config = dict(
    n_head=4,
    rope_base=71600.0,
    rope_fraction=1.0,
    parallel_block=False,
    init_std_qkv=0.0247,
    beta1=0.95,
    beta2=0.98,
    schedule='wsd',
)
Each number is 128 + 32 x the weight over its row's rms, rounded and kept within 0 to 255. Layers, rows and columns count from 0. Numbers have three digits each. The size before them is the row's rms in percent of the matrix's.

# layer 11 MLP up, 704x256, rms 0.0705, rows 129-145, columns 0-127
092:131143140096112051169160187138098095158121179151126148135192137110136125146042213100159131093183123080082089137105112162136133185086141161140136111150111121140087086140068059117143146104179120147109038094110135114119094094134132134113167134130143190168145165100145153110139182101144146144090063139132086145144161128103067105137090109077112210132122034104178107093126153120112120121155
103:175119119124146141064091121153110090069098125106128088191164126113109090084161038206118178096092109125104070140115108129065104075118086114146109089125092098105173099098097110144130143083130095078137143133124138162194140114144135112100120133130181144174138142136139081139142111107138142125169073104131139090135160078121104101109086170072134137139141080074145093103113184180145157144105
106:055158175154102168123141151097102108155103165138173167178183135132117132153155067097086113126117149106139080113120022171112095128143151130101114097178153151109057077099082039140213172154089121123090121123127099143069155126134148115143106132131136113120087113153137103126100124113144163147124186106102056111114097134087127082124108123148089120100106162105149146167167174111135117138148
096:199147112164147125137074164102206080154151162111100117147102147166102145089139120059145096125114137048069147180131099114150151100207151162126145076138112102126111075119146119217159149132158124134150080155127150119143082165106096110104148122106121151152156150138159086116134115130096158038147133103151155157123166098136109092123175090175106143187109114133153104168135118148151129159119
094:072166133146167130115142154118159164145093091117144109114120136113148119060109119173103047139115107164093167134195140140162118141116141077103157215119121087093128135113148153087103139130147103153123085101117084077137141106144092037108147119144094131133161181179092094163147138113120099128153136156119111151083117137115164186153141075117128068151092156100120157121130147161131127106178
117:187099109106150158137135072147138154112095085157161146071135136096097143097098144108159125119143148131119051137206094209101180100194134151120103165148068157090075072178088108113128118102077107110100073134137065108135129141132158116156043112066092143148122150086069188110102161095132118113195057129176121149149142079122159135116122097103168137159108149178153131160154072166153154124093
105:112112111067158087157197101134129163218129137129085142134156108160132110224134136128158147068150181100192085104112147084119146158052127119138118075133137148120112223092070122101143131086110157122095125175093112105095147152093147187113145145129162119114126100130124135148055121136112133162136119200072190178143070072138142108103172125163107084126133093117096144158119122107132121133094
102:170095098127119124113147150070204135108174141150129117152146166133118081131076122119157120120119185108080085177066145125102142123110096094193195164121120104164149046169151148126154088105163139119133109147125193216112115118180111165144117099184133077155131157134143146124147141098103134138109138120111109143128138172053104165110117143155121167084113159072077152153171177146165082061143
097:130185081172136115140105201131200142121141129106185135108133115156169145113105123101152134159140112143139141105160126099121071174091145093142201129105096178148104156104132101113161099143143142172094108051140115123096136152129138133176085149139079161177149150077108096169182137152083167126112107162118126146101123136106089164039106116084166073142114117145167112179112148168123135139126
107:113091093090096121190120127133150123119162167091149119113129182110098091143092143147116144123113077112160143120135117073153150119141111120156073138168109127097131120117128060098101088165112102161126099128115104103078154161118136141180103135162172104156175123169174090068133118068173112097170121151122040155169158170177119073145141112190090142111122118147077085174108107131126110131172
099:094172153108099145175139122129115117124181133090124141107106098112069152139194147099124172147030127074103124118141143089118123106153129189103107068107106095133132163097134115123095150179140090115091095128075187137126082094126139087117132113120173118149079059082124122113142070085139125097140103139103103091095155174071136113160159124156104115160117086120150122097097108220151129167104
107:151153150076142069167128111147122105140169138151117104088088100179142198135126142115158144091141177087161140116182146170109104125193138102151189125146157154165148194156129151151111143153102214107136188142078131118090104137125093161061173153128196119149111096121110130154103099125120088174093105155146138145101126136203142161099172099095164108136139131155120123162150138062100080167122
105:177108084105133138120131151139147120148128183125140086141190126145108105064074118110159062081162193178108141087040103120115159146174170122134117165111140119128107113116106079173135167133103111101113166089132148116054102124158132160141156107152146108126168124175140157127091165128185122158126207121154143125126103124161143091147136111118115117192167079142128146152100190146104122080147
110:114168108124122124151102132118129112105070098095097137102131178149172089143173176119095166152150096173147163112140121130186190037171103111120156147147210122147123099133069093120106162121198131158121130165167100122049132098116022151134125161168144166129122162117144062090136168139091203140155110100136131154153112051117084096143130156063132095137166063131110132141115138152122128114139
101:137165123145117107143183148156075172116130102175163106141115127123137146107160138134120120130136147124134139116070168111112141122134148108094087146147147072122142143071151099128127136158114075145092106112094157130106110079093125129154172124183111081153162180096160117177111118153193193091115171111172167192190105112102136171164115175126091118149226115116077125085116253104099149130102
093:118161075080129150133153169172130126139117146130126117124160145135106098112076112144155130103133165109163110179193126138171116121109171088144103125135064160118066094154123149110117167100112148129141141083164145151134109140174130187163097086144155161074092149133178088085115106162060127145189123108143104181147185120122126115053120155094161184165108158123066167077119152118097119149102
094:151126126123141115127139139176115135143137105140159182052150082115098121132163106121184177130134135157131130152155189143125042147162135124122113127155100183167195078103110169125145091113116086126137081112135128105144151092133137111148130093150125174126117062128069148142166145182087170174144098114195127116121118083158135174093125108095100114185090166125096149168098186136156127109174
# layer 11 MLP down (transposed), 704x256, rms 0.0681, rows 129-145, columns 0-127
095:155139114136129129100153131102129140167096164099132128202103114100173169137114136119089144122134166150175143056172109181132127116188151097135073147165134101120169109152125101138070151150121127065076135072114160105102132149143173209154121193143102108083133110111114165116168089151149155126136127039099154111118159200141117162100132141112094064116090175153102139114137147119144108117137
104:109079113122157127171101090141168115101136115114085116125157140171074126158116173126114183105135136102099170147184128150108132071149130165183151168062162052117154084143174155104143179170136107132134174140157116124130169121135157138120108113102229107147094129143089121133152116162190131181189151100129138112179094184153141135127114162151124172168128169128152121145144182125099141068102
106:116151135110130192086133168098107084109089118178122113143134154159099184099173100134151169024148155158084112134099144101111073148153141107133145080170082175155131066140059070093198159152098140140144101184148141145159075159103131100130108076152138141148147139140118091127106157102082122110120096147086132074101143079149084153065123181093080068094118124108091195165125144109125125149122
088:122138128095086131112182032141098127137130126129096074100131109123123148122095097175110209146101130120121126100176139121142090140154109142128082124145149145139111115102099186054107070110173112153114125158082099140139071149145148135132126138141126157090092123139112130118159148122131141165125129131096173137128112154089072154150083140113118165093159127142102121108133093123138085082138
100:143153131121145113103107118161119107125137150190135070115119093117095148000122144091130162129154124081069177180126079129128134121124092137110108184135094062178132102122108175156153164154137101144098080161079140071175136118108112121135126118082159087109158078111107142114137074076155127127158140109135102135066189032130115155066142109138166132128152146137158117121133140175136133109058
106:155162107152129133147149151156123125159153062134159181151144154146098136064066144135110151136153140162200139126171082111121121108175131174103168126145094159061116138139083134123124145096111075106110097160136092167130136152141193107183107146122135129097105160123075087143121123140165145133121124113163071109153122084121191064185105100147142154148114169181161115121095150098107204118126
108:095184087164125110102152112090109076176110105122090112165103163121145142187112194134075161103174161137153119140153103155192060165126107143105141075167114146126165091093148162133113149128172105168150114158101103152148116074122144135151141158128186149102122128141086152096115112092105095143092116065159089098166156123129088124156091140179110123154071099146135140107123101115150143104069
094:075051084125078100140086165074118137156204085099139163137147126084204125185087100116100055100082122126110107107117110131109090173172145115159118162132116120136098104077205065151152108113159074150150129134083159148143078122154154129157135125164119130139127129109142152136130139144121154123178122115113094150165129165066136119133114168090102148096120141090085169177168089077135102104121
096:107125122179125135108095107110133107109063142103151139077105081094130106096140106089071137141145100172126075152097080096134125145101104098127131202153142142138123092126129150124128159145119114115091103164102160086156090134113112129123126105068108116152168146076195114073090121149097101130123154195101084177090127137098113086111173124060128106103131128138077078153120116136108117154133
106:129125141097101133172138124077150197148097128136160172149134164121110159131060146064090172096140083135178133147075174156082184117075124166096108115113114102121090040128166086115137133145113151137103136074145155105078186115141157164221148106126150067151125127135106140128167107074142116119131147187163121127164144165103114147110151143121153095147158114162132174123107163114136127164125
100:127127143102173094107174167125099077125147110148078170169130140184112154071113161146132191103141169124096127167123164105176188122144135139163098148086120114103100117141117181086159150189140147151148147089149184106105148116165111105122054158124148113135113100123166142144082147116159122113094088107192149116099108120105084115117124134100099137143181147136148156094091122124087101134077
109:116092152171079068138096154116128082121126086151143192179159137059183175133060122127128133176179118201178184104138125190137128127091146129080129077118101072115121147141165137131124091147098156130155149121112122070141117155097208197160145130146142088159139102162101166160123111117143134110074145159153148123091145184109115119120159076127105138125170128138083181121078100138110143116160
104:160095131080144138077112177138110095100114116090149072143099134118076118113136120190105104173159105181095122148088047116126113096115138100103139119064108160128118198139115158122144136166130120136111141150158126108161150175111117182102136101141120102125141153134118136134117088159101126158114209156105065112104146115171174128128151133165141096134175097134167171184090131143106097082173
111:152167149115104112128099142085125100198073084119146148141055122079136123194157143148108140107061096153100148123135113089055179091144111167142110116119120167133131132152091111095130127100130078147145101117125120139087133110119108149121086127164130124143127103153192126138136120161121165079051090108199139093144133125098137131107133131145146140096145096125159108143118145110094086040154
100:155169147116071137135108150075089202186136148120117042132141114117135173119117145109136098116126157102128175160093141151142118157100186136147148167126117100133162080149134133000112100120080119081121095218185145147137095088105143131136102121103088132128150155126116137102102082163156133134073143143150145143134122176127149128118148134152109154119095117115132138165126106136107040104089
090:119076145097099090130070111121141185138153136059130133127092133065182148109119097145118086143088112107116135128133145110114181073118116123108184172140125080106136155150143152169147155143134157112112175173119116086126141138157105186129133186098142160093086178169083137148150100126163174123124073142127176124080118120111096121214094160181090087140119125156109125146164135142140131166140
093:172071078100131156084177153113163106126073072122090164149124103138155095054131149130166135115155153104117120146155137134179175131131123114074120140186144116159186156169111077162084101106082135142091058155119097108114181102173123133149173098107104153090128106061097081132130106106103128129123187110067210105092104105108131110115120143097088073188093143156114144079093108114078105103152
# layer 11 MLP gate, 704x256, rms 0.0696, rows 130-146, columns 0-127
098:127132106156162248141094128174098173066144078109116154181166151115104129104140082122080155091105083146149145111137082125126181182119153076147161180119144155142134087158095103090124172102138138131111138130174067164136105116168109119114101121194104195160115103111118126036137134096078129148111136141115108165126181117094128066156166141193140143167176094171064143086109112106121153112140
111:108119138140121131187175151136129154126082197167156129119109073199168204107161118111155081138119143119121148141130148125121123121150187138063176114133138143121114116125152100135149136149127157212147127115162124125096139124120177081181132120099101159167180136085133138114117123103099173098100133132075105144145128181159191171164127144110169183095139161097140118169072155127137126139126
109:169103100150174112141108198109198119141152146131142117158121138141128174113094148077136084107110078133142158139101154117134087096154139141123173100127142109139136151101137098198169111155135159106121127091192168158096133182105117142110148159140139161134160111127153112139134111086120096062134104138101130166116149083129169093138186107103102065143141193072204145145097170120117141176132
095:078146125109178151122180108151104113152109104142118113136128112110107145071131144154110175166092049066104122189132069198133157218137101078114168095100125095142111097132108181109113125083166077119156164107139146165131110150135199118156116139116098134142135123170173128123099112087157139066150160083119102149138108118083152125091115191160111144142153151111156117091093091155139175137137
102:154074119172112111043132135102112094151163131044092128110111114093083163157217060106162121168141113127111143099080146116200072179162099120111159088092174109125079152106122156073111126155149188118135140102159162133071132137149124123108124164187146142172112090108168065146140143147124053122118124168121142099148128140125176084160167161159097150115156170102098084090041092094137145125156
105:108140131109170054097097114118098184157102117122108058139122193105155161134134096172118119149140189119178168064118122103136097115095130109144133139129057196110114082093067136164132182144125129140157101080085124119101169128169225101152126129164159104078163131102058075096151179122169144169109136149130174101135153111091164119161178132150128129138099174096131109096140140077130119081124
103:148215083088197155146124111142088166122122109063143066084133115121118243083148135110149134151167100134104130120137094112144081134164142139118149099119121139147135141102113104119119169146139098179133088149191116124140108140136105121129075118061091150145117169129109080134133148128146147102112110139081133133136126095172166071148170107147099123198108152206165110128069164099195146163140
096:129134131155107081112127119207147121117113106111150095177098146146161103109097063136107113140111027144151216119146158110158110154158088143073172169174150122116085181121136106141112167117114113116128123111127081139133183166132159136102109214120177155126127132086138090143145099151127124145170092120135108114065161178130168084144168128113216100085061173117112142134144119126133124149137
106:183163077146123152130120203127181111196126151123096085126147166089146106087097133149119167152138118126139142124141121047072156121111205139057143182113126102096065132156160136099184133170142100146146094081138109127143119156152146120108140158187153129166093095153118111114136149087190115142120101169091126100167160081142113137133149109173136188133139097116119135150126124076155122162150
102:103100080112147144087122159085125118128142078112093103163129145106094165095074121125156101111093083132120175118158155149134174140126169144096163090151164126146067131110064163140138141087130111124138121065211105160130154141128092111062085147143113132156136083107074075125137138088130092182141159120160133063147147076139125065159119112146105116153112161137139191106155071100111147112143
107:199179144104132111108136157147135108132132098107125102170143115150118133148134121174130097071124140181174165092148117141156157108148124099120154127098153140090147128088152159128150180211148116177169138103117065135142124160094108154151094120103109116152164125135127171143116185118202125092154108101137049187112137113166157133174189155107162129093116153117111142147135092101127161117087
094:158132165094123177111151113147148121083117137111156099162154136116110168089132162127140151148153092123123075204149037130101172115087182174068071082141094146148121124145111080099105102137177170091152165084156099118134135137130156117134131141176152148154104077083137079129176126142103125135156116150078159114065147097152160117142173126138141170139117201144158093085095089064156174090176
105:127142137129129180112127122103108119093110106105090122166116094145116157124154089097117160146149147124125119128104096124104127148216150072107144127154148202178117132130129092112142130161134129121116117081127144170196141125215122101153142179209121179146123118087135132132136176111137177119159080143144128110087098133155150119098165136129139174167147138143151124084054135111154141151145
109:170113125142106153061107122153168092155088102104123094168079146151128147103126101145153099109073146174133147160173125107148117110178138118184187155118127111027118133136148096170174099140127186147106129076217145087098151138108160085076141182126177143118115079096104177150127126096070099099093157139101112081080151152135114138087105124104180131164141173070130071147156103101130151070134
102:181122084069073143131128132133105101123092119128048146162109092135097083100156141157136136132162116122120198130106127142200142134157144100086120171070102190177101161218120064089136137091128111148141156100143113134179135120114111156108118115152141105118145124080155086105129165089064124158135131167184092111178177121151105069086136119113114159150104109158117110114105114101068102103105
096:122137129140170125101124079181169145167112178040112069169153110166103110087145130180125155072123160167099122131145093084130127088113106093139150133148133123099100087109183070136187120096188142079141078167116152129123104130138193122061130146163165191150147064128084166164160184183112115114079144082166127116184145140126093160116138130167146160140177149189076121119142126134134120154135
102:088092077179187196161144120115122114109121105093129098148140136140169149141153195123104162157138168181109162172105131130128098091096192137113159126105112136095138174106160079077133152165134087110131132074111151077156188180183101103157145159161135124159101133097125148149119107103138144146055154108118147140109122130153102100161137157157142122189145081063140100100091176134072166124095